Each number is 128 + 24 x the weight over its row's rms, rounded and kept within 0 to 255. Layers, rows and columns count from 0. The size above them is the row's rms in percent of the matrix's.

# layer 7 MLP gate, 576x224, rms 0.0436, rows 395-434, columns 112-167
size [101 100 103 100 101  94  96  96  98  94 100  97 100  96 104  91 100  90  90 103 101 105 101  91  99  93 105 102 104 105 102 104  98  99  97 104 107  93  97  97]
[[122 155 112  96 130 100  79  87 136 139 150 179 126  97 102 149  96 134  84 187 111 111 119  88 136 109 137 125 128 129  81 134 195 167 145 122 108 164 132 158 148 161 146 114 120 133 132 130 115  97 142 143 118 125 115 131]
 [110 126 168 109  95 121 141 134 145  96 134 118 131 121 128 121 118 124 155 175 142 159  85 147 117  96 120 183 180 145 157 107 161 105 146  99  92 106 170 136 113 150 145 124 146 118 117 124 116 163 118 124 126 175 131  92]
 [136 151 120 143 132 125 171 126 169 103 136 132  83 126 101  88  84 114 166 177 137 134 174 140 133 126 180 125 117 138 150 118  89  82 152 138 149 137 103 130 178 125  84 116 123 108  82 147 127  91 142 140 122 100 150 125]
 [180 174 136 114 107 128 100 135 176 112 113 104 172 103 102 172 148 169  98 117 161 127 158 126 145 134 106 132 105 116 106 134 115 147  90 119 136 117 147 128 113 179 165 120 126 138 154 140  89 135 139 160 113  81 107 116]
 [141 110 143 125 119 121 112 149 143 128 108 126  93 118  93 157 127 135 135 105 164 146 107 118 154 137 164 112 162 124 176 133  85  80 161 117  96 116 114 132 148 125 151 114 110 128 143  82 163 103 150 130 126 116 147 161]
 [125 100 138 130 176 144 112 121 152  89 166 159 133 159 106 155 150 137 114 133 118 132 156 140 118 132 107 141 142 110 144 153 154 162 103  99 113 123 121 116  92 119 111 147 169 139 111  94  84 128 146 133 146 119 106 117]
 [173  98  94 122  99 146 123 130 111 173 111 142 141  83 102 128 105 114 133 138 131 156 123 112 132 148 133 128 178  95 105  63 130 137 168  86 136 132 115 138  94 170 139  98  93 137 152 126 115 123 119 126 116 146 169 122]
 [ 90 130  95 143 136  87 133 168 105 136 126 157 147 154 146 131 118  78 124 134 140 194 116 130 126 103 121 118 121 123 132 118 103 149 109  92 121  92 147 125 112 132 135 134 102 120 146 155 124 139 143 139  89  91 141 126]
 [112 173 114 147  94 129 123 105 132 140 136 166 101 133 140 204 146 125  83 127 155 105 125 142 112 143  83  68 118  93 105 131 179 111 149 118  85 117 135 159 119 128 130 103 125 114 146 107 127 148 115 129 136 109 132  92]
 [180 109 123 128 159 115 138 118 128 128  99 107  94 132 104  85 119 145 164 150 125 153 141 163 128 153 136  91 142 128 116 100 113 117 135  54 171 104 164 108 129 169 140 110 101  95 159 118 116  97 119 115 108 117 138 127]
 [131 136 137 123 105 144 103 136 138 137 137  88 107 135 109 153 124 145 117 127 138 149 122 143 124  91 109  80 129 109 121 112 159 161 132 146 141 146 170 175 119 138 100 127 100  79 154 166  79 118  89  94 111 122 140 128]
 [138  77 115 116 131 120  98  74  82 162 114 112 105 154 112 117 165 107 103  86 114  86 124  92 149  78 119 157  90 133 140 151 121  79 136 136 149 126 157 105 156 111 136 144 141 111 117 139 171 148 148 103 105  98 156 146]
 [140 110 127 145 139 136 113 160 125 151 154 112 151 117  98 109  88 141 129 158  90 119 174 178 132 123 100 123 110 126 131  99 106 106 174 159  97 152 166 161 120 132 183 125 110  79 128 114  90 166 137 113 129 136 107  94]
 [119 143 109 154  95 119 119 105 147 137 114 140 102 129 103 113  59 106 135 178 143 118 124 101 152  86 148  88  71 128 148  96  84 100 143 101 124 113 148 121 153 132 105 139 118 134 124 109 130 115 135  86 147 130  88 132]
 [134 108 102 127 160 105 102  87 123 102  93 156  86 151 159 131 113 137 118 164 133 111  86 146 127 141 105 142 121 129 107 143 127 122 149  77 163 175 141 150 128 138 123 124 109 106 135 132 115 137 139  66 157 123 131 133]
 [135 135 107 109 111 161 161 173 122 157 123 117 132 157 117 142 103 100 144 159 180 127 147 106 140 123 155 119 108 122 130  90 130 102 128 100 129 135 110 125 189 155  55 132 142 114 186 111 125 147  85 113 104 124 138 161]
 [106  71 119 114  93 131 126 141 123 132 159 134 139 146 127 110 113 124 126 119 110 169 125 131 137 148 102 121 119  82 113 138 167 116 133 144 108 161 155 140 127 166 127 142 134  87 119  88 103 104  71 116 142 143 168 121]
 [115 119 119  77  90 108 154 138 153 177 124 124 109 139 120 103 137 142 125 123 109  82 144 141 117 126  99 139 108 112 171 131  96 163 118 134 142  87 114  99 139 184 131 143 139 170 133  94 132  93 146 155 110  72 130 126]
 [139 107 163 130 144 138 137 147 150 112 160 124 122  91 127 145 132 114 142 114 134 123 110 126  79 104  97 116 129  74 130 152 147 111 124 107 104 135 101 140  76 181 185 109 100 116 120 135 118 133  76 146 152 142 100  96]
 [118 120 116 108 128  54 151 126 141  98 128 114 133 146 119 148 102 186 159 147 105 128 128 129 157 113 156 131 144 114 135 133 156 118 131 138 181 164 125 112 135 133 150 136 134  94 139 117 115 121 134 142 174 142 125 109]
 [174 153 158 146 121 122  74  83 123 151 129 174 134 120 104 150 153 134 123 125 146 115 147 136 155 157  98 172 101 112 160 137 112 138 102 150 134 139 144 144 171 145  89 101  78 102 156 126 131 121 131 135  88 147 128 106]
 [142 120 139 127 106 154 193 139 144 147 124  92 136 125  98 114 130 106 120 127 116 105 135 143 128  84 133 160 156 136 109  92 126 145 167 118 104  83 122  96  91 139 119 113  88 130 167 144 189  92 158 125 135 128 103 130]
 [148  98 126 146 156 148 128 142  97 158 127  77 111 150  83 134 151 175 147 153  97 132 150 113 147 124  98 137 100 103 142 177 116 154 113  83 151 153 118  73 111 153  92 177 115 114 132  97 137 145 125 113 116 149 131 136]
 [ 89 125 125 130 159 131 158 124 129 168 163 125 126 131 142 161  72 132 151 158 110 113 115  83  93 140  82 153 143 109 125 119 110 111 146 118 102 149 122 179 127 170 140 118 127 105 116 149 164  83 122 118 131 105 140 107]
 [168 129 133 165 129 148 119 150 171 147 139 139 128 142 116 113 103 107 127 127  92 150 116 158 140 128  96 111 133 124 111  39 142 126  72 118  71 106 147 107 119 156 124  99 165 128 121 162 161 127 110 109 140 145 132 145]
 [146 100 127  90 162 105 145 125  99 124 126 113 119 111 135 170 133 140 160 156 172 135 155 159 132 137 115 138 127 132 102 136 159 169 126 147 112 123 155 122 145 126 159 124 138 181  98 144 136 125 141 134  76  97 140  80]
 [153 130 131 118 109 116 111 136 100 148  81 100 140 119 110 131 133 135 140 118 100 120 139 125 107 151 106 130 138 101  64 173 114 131 148 129 185 168 150 156 109 144  92 128 115 127 127  86 124 147 110 112 129 128 121 158]
 [131 104  87 136 131 122 129 175 133 133 130 172 105 115 124 113 105 121 128 136 132 101 148 109 159 141 119 129  90 109 160 155 116 124 111 127 106  96 112 113 108 150 127 105 104 125 106 131 106  98 123 171  97  89 118 127]
 [131  99 117 135 118 117 119 143 128 145 189 143 100 146 179 117 136 111  98 120 148 125 127 142 145 120 157 102 137 101 139 116 135 126  74 105 130 170 156 180 173 113 136  68 141 143 132 119 201 110  92 109  98 135 136 141]
 [153 140 107 109 146 115 116  85 125 163 158 109 114  87 122 117 153 113 100 116 168 109 132 127 119  91 157 149 118  80 143 152 112 141 145 104 112 123 139 110 113 149 148 120 124 110  98 143 155 101 135 114 114 128 169 108]
 [104 109 121 106 148 101 101 174 119 148 149  98  96 187  80 106 140 133 154 185 157 111 156 109 107 141  93 126 126 110 126 110  99 142 175 119 123 108 134 153 115 148 117  91 120  95 120 143 134 176 103 175 144  84  91 124]
 [117 150 169 123 123 115 130 141 194 100  81 142 116 165 127 174  79  99  99 123 147  97 132 167 125 106 152 143 157 152  98 156 135 108 147  95 116 146 144 147 148 144 148 165 166 109 144 123 145 130 117 119 142 105 181 109]
 [ 97  82 118  86 120 111 146 129 129 149 135 147  88 150 161 157  84 147 154  82 137 126  98 120 148  98  96 116 126 113 114  93 113 121 108 124 137 140 133 168 120 138 142 105 132 165 105 131 145 147 147 122 114 148 131 125]
 [100 137 124 119 113 122 164 175 131 134 103 122 122 141  95 161 122 128 113 158 154 171 118 133 120 132 113 148 141 109 134 108 105 102 139 152 148 102 127 145  88 192 134 107  79 102  94 114 132  87  77 113 133 121 100 140]
 [146 105 149 148  88 121 154 128 138  82 124  90 105 102 108 112  80 133 107 170 127 123 164 152 106 145 124 135  84 129 130 110 109 128 129 166 122 103 124 140 151 153 120 148 167 138  72  86 127  89  93 137 111 124 139 184]
 [137 161 128  87 143 111 173 138 160 121 124  88 136 126  82  92  97 125 101  98 132 106  84 133  85  82 115 127  96 119  94 149 157 134 152 116  97 158 133 126  97 137 173 121 129 109 133 143 116 128 112  96 172 151 142  98]
 [139 141 115 117 130 123 109 107 119 131 132 157 141 125 173 133 141 160 119 112 129 107  77 153 167 141 120 134 166 136 149 118  94 108 137  90 115  96 135 109 118 134 176 108 109 118 133 110 124 106 151 113 143  79 139 111]
 [166 119 112  98 151 103 146 172 142 159 135 131 121 148 106 102 137 123 126  95 112 102 125 170  86 161 122 131 148 110 134 105 135  98 132 113 111 100 138 102 161 194 111 129 166 152 114 128 132  97 106 152 156 124 116 146]
 [120 134 126 124 131 112 156  94 164 122 154 115 148 125 129 115 134 166  92 116 114 167 114 123 123 157  70 109 113 155 140 121 189 137 134  78 125 165 157 158 116 125 157 139 114 144 174 170  77 144 119 154 145 135 127 106]
 [135 130 106 129 152 111 151 131 123 146 149 115  97 134  93  95  75  94 126 158 139 109 124  86 161 127 124 128 109 120 114 129 144  99 144 126 105 101 150 109 151 142 128 114 120 106 121 134 116  75  79 115 148 102 134 140]]
# layer 7 MLP up, 576x224, rms 0.0419, rows 395-434, columns 112-167
size [100  99 102  99 104  96  99 104  97  94  95  95 102 101 102  89 105  98  89 102 102 103  97  96 102  96 104  97 100 106 101 103 100 101 101 101 103  96 100  96]
[[107 150 117 128 151 123  97 113 101  95 127 134 155 140 161 131 136 114 100 124 126 113  92  89 101 113 162 149 131 196 124 163 138 109 160 125 112 152  73 155  98 108 126 131 160 109 116 116 150 124  94 137 106 105  37 133]
 [115 120 159 138  85 138  96 179 134 111 165 110 133 117 106 113 152  98 130 157 134 166 124  88  75 162 102 140 153 109  74 119 163 125 124  92 154 152 112 127 141 145 106 143 143 133 108  89 138 174  96 124 121 122 142  85]
 [124 129 139 140 110 163 118 101 146 118 105  93 161 126 110 105 103 119 131 123 153 152 169 155 180 112 167 112 147  98 130 121 105 108 108 125  98 117 125 108 149 106 174 119 176 127  95  94 130  92 180 171 150 140 125 106]
 [124 155 117 119 157 126 108 164 168 164 130 123 153 105 138 133 158 135 119 135 138 119 117 117 128  88 159  99 131 141 110 132 105 150 107  75 182 158 166 145 138 131 113 165 102 177  99 125 136 150 129 108 115 102 130 114]
 [170 136  83 106 117 125 135  61 135 161 166 155 137 155 146 151  98 181 118 170 122 154 107 154 161 100  96  92 123 123 167 114 131 172  87 153 171 154 127 133 136 115 140 156 167  96 166 159  85 109 118 119 142 121 111 106]
 [118 115 144  79 158 158 122 148 155 160 106 107 163 107 136 161 135 133 144  99  85 119 115 117  77 146 109 120 172 111 147 127 132 103 158 123 127 121 134 144 134 140  87  93 166 150 121 131 104 119 135 148 135 108 126 126]
 [148 147  89 120 152 135 125 119 135 148 171 122 106 187 136 121 132 135 143 111 147 114  81 145  85 139 127  83 113 108 131 145 161 108  94 147  95 106  94 145 149 170 159 119 137 132 148 144 111 102 146 145 116  64  95 115]
 [154 121  63 104 126 149 101 151 123 135 148 130  99 130 159 147 113 100 123 137  89 106 119 120  92 161 123 144 183 122 161 122 121 105 104 139  92 140 108 116 161 158 134  95  80 144 118 124 176 154 121 143 103 126 135 107]
 [175 148 132 138 135 128 157  69 140 147 166 147 143  97 104 155 124 154 110 118 105  98 164  93 126 117 161 157 114 127 153 150 175 111 122  98 118 111 122  75  88 123  98 114 153 140  89 122 165 105  98 137 100 130 113 149]
 [126 114  78  99 107 130 164 124 116 145 139 153 131 150 145 154 116  75 140 136 170  82 136 126 158 132 114 132 125 103 140 109 141 114 113 132 109 161 135 135 130 174 121 114 126 163 131 125 185  98 128 151 142  68 150 118]
 [108 106 110 100 113 190 156 147 148 133 139 136 146 121 101 143 128 131 175 131 105 113  68  88 130 114 128  74 108 126  83 112 134 141 127 172 135 120 123 116 115 150 153 136 126 116 124 144 165 116 119  67 163 133 145 136]
 [147  88 113 136 144 115 114 146 133 120  88 112 107 101 158 154  82 146  91  93 115 137  83 133 100 115 152 158 104 104 113 119 172  97 152 136  96 127 111 112 115 108 171 114 152  94 107 119 144 155 109 144 110  95 128 182]
 [119  94 164 123 124  93 142 196  99 129 129  95 122 144 138 165 142 162 159 126 161 113  84  51 106  79 112 146 136 149 138 141  99 157 106 139 122 129 102 109 122 120 123 113 143 105 128  83 129 114 156 102 115 113  85 159]
 [158 145 130 150  90 145 127 137 169  95 116 106  97  99 145 118  90 152 169 120 168 120 132 170 113 112 130 141  84 107 137 138 120 146  90 123 124 127 158 125 148 126 134 110 124 115  90 110  99 144 138 163 175 118  95  92]
 [162 139 123 155  84 161 178 136  88 129 113 159 193 116 136 137 164 141 105 132 140 140 124 128 112 106 103  90 145 128 145 133 140 137 103 158  76 155 103 159 130 153 138 131 125 161  96 135 126 107 115 112 113 102 138 104]
 [ 94 127 137 140 142 108 166 119 117 104 137 121 141 132 120 135 121 108  95 116  69 124 141 172 142  80  63 100 104 130 148 138 107 155 155 158 154 138 150 118 145 116 138 134  93  87 107 148 140 131 138 176 125 140 143 111]
 [177 131  94 124 161 142 156 132 131 140 104 134 136 107  85 147 132 130 123 128 152 179 160 131 115 107 116 131 114 126 146 119 120 131 161 140 154 150 132 124 114 123 147  83 125 138 118 125 159 109 141  79 107 152 116 182]
 [177 130 129 124 115 124 155 130 106 162 137 114 139 127 162 157 136 117 188 105 122 125 141  77 111 124 150 120 111 107  80 113 128  81  97  90 154 155 156 132 115 151 154  74 125 102 136 144 127 160 145 105  88 136 146 137]
 [115 167 144 157 115 159 129 174 105  96 121 148 116 140 167 136 155 123 130 102 140 158  68 118 139 130  93 109 166 117 113 137 166 116 127 133 141 106 118 127 110 114 177 146 126 136 128 125 105 161 140 170 144 142 116 141]
 [125 159 132 111 147  96 106 131  96 136 146 140 158 133 134 158 101  84 132  77 135 126  88 129  93 114 101 114 160 150 129 143  95 140 162 120 156 100 111 124 134  88  70 149 130  91 143 135 126 150 104 126 115 148  95 137]
 [134 120 150 131 129 130 144  59 143 118 120 171 124 152 111 126 120 115  85  85 143 124  97 147 143 118 133 130 132 129 152 149 157 114 131 113 112 141 155 105 133 127 149 137 157 138 110  92 153  88 109 150 103 180 121 159]
 [139 127 111 141 109 116 118 110 131 111 112 124 138 122 107 115 105 115 118 148 124 123 114  98 137 123 144 156 151 134 141 108 133 121  90 118 109 121 118 142 164 142 123 217 135 115 117 120 173 117 161 160 111  94 156 107]
 [150 111 126 110  83 138 136 118  98 150 129 160 124 112 172 113 128 129 156 151  84 148 131 162 163 140 150  95 151 102  87 132  95 122 118 144 129  82 131 135 104 157 128 109 146 116 146 117 134 103 131 135 145 150 143 117]
 [171 161 107 144 103 126 155 135 146  84  84 129 104 121  79 140 156 120 130  86 139 140 147 165 130 132 121 119 131  98 146 100 128 128 125 111 155  91 132 107 143 163 112 137 112 147 123  86 115 166 119 118 132 136 116 107]
 [121 107 133  90 148 179 162 132  95  86 131 133 100  70 104  89 160 126 164 143 134 126  94 154 126 157 156 136 128 126 117 165 120 141 169 136 109 124 136 150 122 130 135 119 104 133  75 106 136 143 141 102 110 102 123 165]
 [131 155 128 122 131  99 115 132 154 115 140 156 149 108 130 154 127 140  87 121 128 155 138 144 154 129 117 141 123 130 124 131 113 109 142 115 116 120 141  93 123 121 108 112 149 162 124 134 109 104 124  93 122 171 104 128]
 [137 133 150 132 169 114  83 135 145 109 159 138  72 114 151 123 129 135 120  76 129 122 125 145 136 108 155 175 124 160 136 181 146 155 159  78 165 150 101  67 128 107 151  99 137 128 129 175 120 111  43 177 175 124 121 174]
 [106 141 109 130 114 115 152 150 140 133 114 152 150 162 139  80  94 131 125 150 124 114 102 107 139 126 140 146 137 145  83 128 104 117 143 162 121 115 183 148 149 125 101 120 152 156 119 124  93 122 117 118  99 115 154 157]
 [149 134 119 131 154  99  89 103 148  96 119  92 139 159 126 134 119 118 121 134 151 105  83 108 147 152 146 118 154 128 133 123 123  93 172 194 133 104 138  87 154 122 143 173 133 127 126 145 121  82 140 101 109 128 136 124]
 [117 129 122 121 107 145 165 114 126 124 142 115 130 140 114 167 125 104 110 164 166  93 104 135 102 146 147 129 152 145 110 124 161 110 111 126 134 141  97 116 154 143 129 142 152 127 143 137 120 104  97 179 147 109 135 149]
 [138 127  90 105 121 146 161 147 113 153 182 139 120 123 106  83 134 139 130 133 107 119 134  94  99 144 120 119 154  96 158 121 103 128 115 161  98 112 121 140 133 114  80 138 103  88 146 132 109 142 171 140 151 163 129  86]
 [111 123 164 107 128 118 131 146 123 144 164 156 117 124 142 123 124 122 169 144 122 158 137 131  87 155 128 147 129  82 132 149 150  92 107 113 124 136 124 171 139 129 118  91 124 140 122 104 115  98 147 178 160 112 122 132]
 [149 162 140 163 137 129 124 118 130 114 143 144 125 121 141 102 133 137 107 125 182 119 144 160  96 134 122 107 141 166 140 112 129 128 144 135 102  76 161 116 149 138 111 133 112 117 111 158 154 149 158 116 149 104 118 160]
 [138 129 102 131 148  81  95 147 106 186 150 138 130  71 145 163 118 130 105 213 142 183 144 178 118  87 137 139 136 128  92  89 117  94  84 145 141 159  98 109 136 147 143 134 103 129 129 139  98 118 114 123 133 152 153 148]
 [ 84 107 119 130 123 113 151 131 198 133 179 139 128 132 100  93  94  75 122 145 134 144 130 129 128 123 143 117 124 126 152 134 110 139 122 110  87 120 111 137 185 148 125 118 106 106 125 122 137 103 138 170 149  94 108 133]
 [151 150 134 130 122 132  57 108 140 129 120 132 152 141 141 140 132 116 116  97 139 109 128 134 135 141 156 180  93 127 168 147 146 107 110 114 113  83 120 139  98 108 125 139 113 108  95 116 112 147  94 159 161 121 139 180]
 [168 150 142 128 107 155  87 135 163 105 133 134  97 126 146 138 134 171  89 157 108  85  82 173  86 100 114 133  97 129 135 105 103 129 152 129  99  71 119  92 132 109 146 145 104 100 174 111  88 111 137 129 126 112 113 138]
 [105 118 118 123 152 113 164 119 137 117  87 129 129 150 141  85 133 126 122  90 134 120 105 136 100 161 163 100 160 142 147 178 109 155 115  88 158  95 122 130 138 120 109 171 155 151 100 156 103 123 138 150 137 151 110 139]
 [131 129 116 129 166 132 156 121 158 151 106 134 124 139 141 117 137 131 125 120  86 146 177 112 124 133  79 158 155 137 110 116 116  98 129 121  96 143 104 175 165 135 116  98 159 130 149 156 102 131 173  96 144 125 146 153]
 [156 108 108 143 134 116 131 162 105 143 161 146 118 102  82 157 127 125 102 132 155 147 128 107 103  97 127 132 154 159  84 136 105 152 101 151 144 112 106 135 121  97 125  77 141 106 149  98 132 125 157 186 140 108 153 138]]
# layer 7 MLP down (transposed), 576x224, rms 0.0412, rows 395-434, columns 112-167
size [101 102 102  98  96  92 101 102  96  97  96  98 103 100 102  94 104  97  92 103 101 103  97 101 101  97 102  97 100 106 102 104  99  99 103  99 101  98  99  94]
[[107 105 179 166 133 128 108 122 140 142 136 166 147 111 163 154 122 113 125  98 125 161  99 135 132 130 109 131 147 157 175 110 104  89 125 135 136 111 103 120 141 132  92 130 143 112 103 151 161 110 150  74 107 131 130 113]
 [113 126 126 114 130 208 118 131 147 109 127 107  96  85 120 121  68 153  90  97 101 130 152 134 133  93 107 130 143 128 140  97 144  86 145 144 112 113  82 177 150 113 145 121  81 134 130 128 148 153 130  99 192 116 162  68]
 [112 115 136 145 108 154 155  97 131  99 106  68 136 116 132 134 110 141 121 163 144 139  86 120 132 131  95 155 107 106  99 121 149 136 147 128 137 131  98 146  95 116 108 103 143 163 135 108 110 128 127 159 154 136  92 150]
 [108 118 133 116 137 179 114 112 112 105 155 159 104 120 131 121 163 150 107  89 117 147 129 102  61 116 122 142 125 174 155 128 158 151 120 141 112 122  90 126 151 155 130 113 119  86 157 114 135 106 148  81 142 146 114 130]
 [115 161 116 159 115 134 165 135 143 107 150 104 114 113 131 111 126  90 114 125 134 106 129 146 112 123 141 133 167 123 164 136 128 156 130 151 134 148 131 124 162 135 118 162 122 113 108 142 147 129 109 132 136 163 145 124]
 [109 123 118 117 143 163 118 111 121  95 168 125 100 103 158 133 143 106 132 159 117 136 130  95 160 135 131 121 116 131 143 147 105 121 187 116 175 120  86 116 115 126 137 126 161 167 114 158 119 133 102 164 146 112 126 119]
 [165 139  99 109 153 170 111 113 123 148 131 109 121 125 145 187 172 134 133 120 123 124 146 147  82 117  92 115  93 107 108 132 162 108 178  71  66  89 131 103 119 130 174 147 137 147 137 143 123 112  84 137 134  74 106 104]
 [125 104  93 140 144  91  77 127  87 119 170  88 115 113 112 110 120 123 110 132 112  96  68 125  96 129 103 121 132 120 114 145 107 127 117 146 160 169 118 152 107 123 130 124  89 121 111 115 120 107 134 127 107 106 154 137]
 [128  88  90 130 124 140 128  89 118 134 150 139 140 169 167 156 127 123 135  97 142 136 118 118 121 133  86  98 104 150 112  86  97 107 148 138  99 118  81  95 135 150 105 149  58 125 140 111 139 135 135 118 128 138 137 115]
 [178 100  99  95  96 102 164 139 177 153 104 136 113 144 113 121 106 119 142 173 148  88 156 148  90 124 128 134 107 114 126  85 138 124 147 116 130 124 144 141 112 147 123 111 132 121 104 121 140  87 111 151 114  93 138 126]
 [124 145  97 147 170  87 124 157  98 142 139  98 122 115 149  82 170 107 128  78 153 108 160 137 155 190 125 111  94 115 137 174  91 113 126 124 111  99 116 133 128 136 111 117 125 111 118 109 143 156 108 150 149 131 100 140]
 [172 126 133 131 142 132 124 138 111 180 156  89 124 107 157 103 118 128 164 128 119 114  80 143 141 111 145 124  90 144 106 125  90 130 112 166 140 164 148  85 127 123 141 132 108 108 131 111  94 110 128 147 149 166 112 118]
 [126 174 108  90  92 138 106 128 109 147  98 144 109 135 112 145 164 122 132 128  79 176 166 132 105 121 129 123 169 148 175 129 131 107 108 156 120 150  91 127 123 114 149 112 159  96 147 110 156 119 129 128 152  96 164 141]
 [120 106 139 176 132 101 151 111  73 106 144 111 126 157 122 109  96 138 126 160 184 137 147 140 171 118 128 100 101 122 136 157 175  95 111 148 135 108 110 122 123 132 119 146 126 142 142 162 142 102 170 146 137 120 129 169]
 [134 116 130 137 160 100  98 125 108 132 162 171 169 103 146 154 124 137  86 127 122  92 132 130 120 129 123 136 167  94 140 124 165 153 108 119  96 125 121 132 133 137 127 113 159 153 135 100 106 134  74  90 101 137 124 118]
 [117 122  80 127 180 111 152 157 103 104 116 133  70 121 117 163 136  81 115 142 124  85 164 115 140 131  92 154 123 133 156 130 154 138 144 123 130  96 136 132 140 157 119 123  89 111 137 136 107 141 104 110 148 113 111 131]
 [153 160 134 134 137 122 113 129 173 122 139 120  99 146  91 131 131 144 140 123 130 161 104 156 136 154 133 156 188 142 103 132 180 143 120 128 110 144  90 133 102 117 121  87  67 124 139  89 117 139 140 105 115 140 134 109]
 [169  95 130 132 137 118 144 121 140 165 126 139 114 130 122  95 127 132 163  97 129  81 182 157 140 120 125 133 131 127 164  73  64  95 123 131 188  96 143 140 102 114 156 131 135  92 122 107 108  93 130 143 150  93 141 134]
 [102 130 114 182 147 142  81 177  95 168 144 126 144 150 166 100 149 107 161  97 113 116 120 156 133 133 139 105 165 137 110 112 135 136 147 104 184 130 157 113 135 142 150 161 154 171 165 132 123 148 143 141 111 129  98 135]
 [131 131 140 173 176 144 103 134  79 110 148 133 118 122 125 108  97  99 128 102 139  91 103 103 130 136 115 138 118 155 106  97 100 153 130 134 113 142 126 108 103 127  92  78 110  96  95 122 107 116  97 126 142 109 118 171]
 [149 122 143 162 104 157 101 127  99  86 134 153  92  98 130  88 172 139 129 119 103 112 110 162 118 143 115 182 118 129 163 107 155 100  88 133 153 134 132 117 130 102 112 158  88 113 161  89 143 127 115 148 112 103 147 142]
 [136 142 122 132 121 102 191 163 109 137 104  95 141 110 178 144 155 117  97 146 135 153 149 143  83 115 104 120 151 142 147 143 134  93 140 109 136 118  84 110 149 114  91 128  54 161 133 127 147 123 109 132 152 145 108 140]
 [ 98 102  95 153 123 138 117 138 141 105 102 152 118 138 110 106 107 157 137 113 128 144 160 164 116 113 109 176 129 132  85 166 148 146 156 115 178 136 119 105 121 106 143 117  91 140 123 173 138 141 116 109  97 132 142 163]
 [147 128 119 136 115  89 103  77 152 111 113 113 101 140  98 146 149 140 148  87 107 129  91 189 123 109 106 154 122 120 135 118 133 136 117 138 137 148 170 128 132 171 101 128  96 118 116 117 179 132 130 131 153 122 113 104]
 [134 146 154 111 131 168 188 107 129  87 120 106  98 153 148 124 160 144  64 152 130  92 109 137 130 108 150 148 165 131 140 141 101  91 169 135 154 119 144 161 110 174 136 158  84 118 149 129 142 121 123 127 146 145 107 118]
 [106 123 161 113 153 128 145 125 130 123 136 122 135 138 113 146 124 105 155 125 131 117 115 144 143 115 166 170  79 121 166  57 117 113 129 163 106 149 158 135 122 153 104 116 109 105 107  92 142  86 160 129 130 131 103 122]
 [148 137 139 119 100 145 119 127 127  98 127 141 125 172 146 123 121 136 131 173 107 141 158 125  82 142 134 156 152 153 156 125 107 122  92 118  72 103 132  92 157 149 132 127 176 145 139 104 124  88 132 122 128 105 108 146]
 [ 93 131 138 114 116 134 120 107 148  98  98 135 126 110 139 175 133 100 122 106 118 131 128 150 137  89 129 127 157 174 162  93 151 117 124 164 100 134 111 168 148 137 154 118 120 113 135 156 104 144 144 183 107 135 131  98]
 [143 108 129 116 120 106 140 127  97 133 115  75 159 105  95 123 136 125 147  92 123 151 150 136  72 120  98 162 103 175 120 108 108 102 121 130 115 112 140 159 119 146  82 144 101 172 159 137  97 116 130 124 149 137 137 114]
 [138  92 140 146 147 171 136 113 132 124 111 103 157 122 118 136 119 127 132 125 140  97 108 107 158 148 148 164 138 152 106  92 111 151 131  85 106 109 158 129 134 130 168 152 131 129 119 163 114  92 122 125  88 128 142 108]
 [156 172 128 141 117 143 136 139 145 117 126 174 134  91 137 104 148 118 140 106 105 125 108 139 130 139 126 141 102 155 146 120 152 149 147 126  86 119  99 150 134 131 154 158 140 147 157 144 114 123 148 144 158 109 153 131]
 [160 130 114 116 145 126 160 106 139 121 129 127 126 135 165 146 134 122 106 189 152 151 101 171 135 151 135  82 133 113 163 137 129 148 196 152 122 168 132 107 147 114 104 148 140 144 101 139 123 114 134 123 116 146 124 119]
 [117 130 142 118  85  90 132 115 165 113 113 126 148 126  88 141 123 114 124 137 142 117 135 125 107 134 164 139 144 149 126 175 168  81 133 105 138 107 144  97 149 125 151 160 138 158 109 148 128 111 160 119 125 114 115 115]
 [117 120 102 109 122  98 115 156  98 129  82 105 121 126 203  88 127 133 104 157 143 160 129 126 128 151 185 111 180  99 100 122 168 111 148 157  93  95  86 120 177  92 106 108 140 146 129 113 126 141  98 136 124 134 122 155]
 [125 173 128 168 107 105 146 138 124 151 120 185  81 111 129 133 102 130 161 119 146 112 104 162 121 118 126 101 169 131 144 112 100 131 148 160 112 108 108 111 115 158 147 126  88 161 111 123 124 136 151 131 126 172 109 141]
 [131 145 138  87 112 107 104 137 140 184 107 139 140 146 114 168 158  80 140 134 112  97 196  97  94 118 144 140 147  96 154 112 108 124 162  94 138 120 124 138 159 146 130 140 149 131 135 101  91 101 147 160 142 130 117 118]
 [129  86 146 133 122 160 145 121 109 110 147 106 157 128 117  91  89  72 139 145 146 150 174  92 107 120 129 149  80 139 111 155 168 141 119 134  99 174 132 126 116 149  81 143 138 150 103 155 172 136 102 139 131 182 126 138]
 [ 95 162 169 164 147 126 117 164 128 111 137 105 129 142 139 132 154 125 126 157 127 123 144 108 166 129 154  95  77 168 112 173  88 119  83 132 133 146 124 176 125 118 112 173 112 152 153 132 143 104 140  96 125  91 109 146]
 [148 125 166  96 117 133 153 109 119 156  94  91 121 153 134 130 139 186 135 110  81 163 114 124 134 129 161 119 121  87 103 120 194 164 119 118 157 137 129 174  81 115  90 152 122 115 151 124 168 143 118 143 129 143 145 142]
 [102 117 161  72 137 132 151 143 108 153 127 111 159 144 141 126 109 111 131 114 160 100  80 136 128 135  94 106 111 128 125 127 108 124 149 129 137 106 114  77 140 106  93 102 125 110 127 137 143 118 177 101 125 138 123 121]]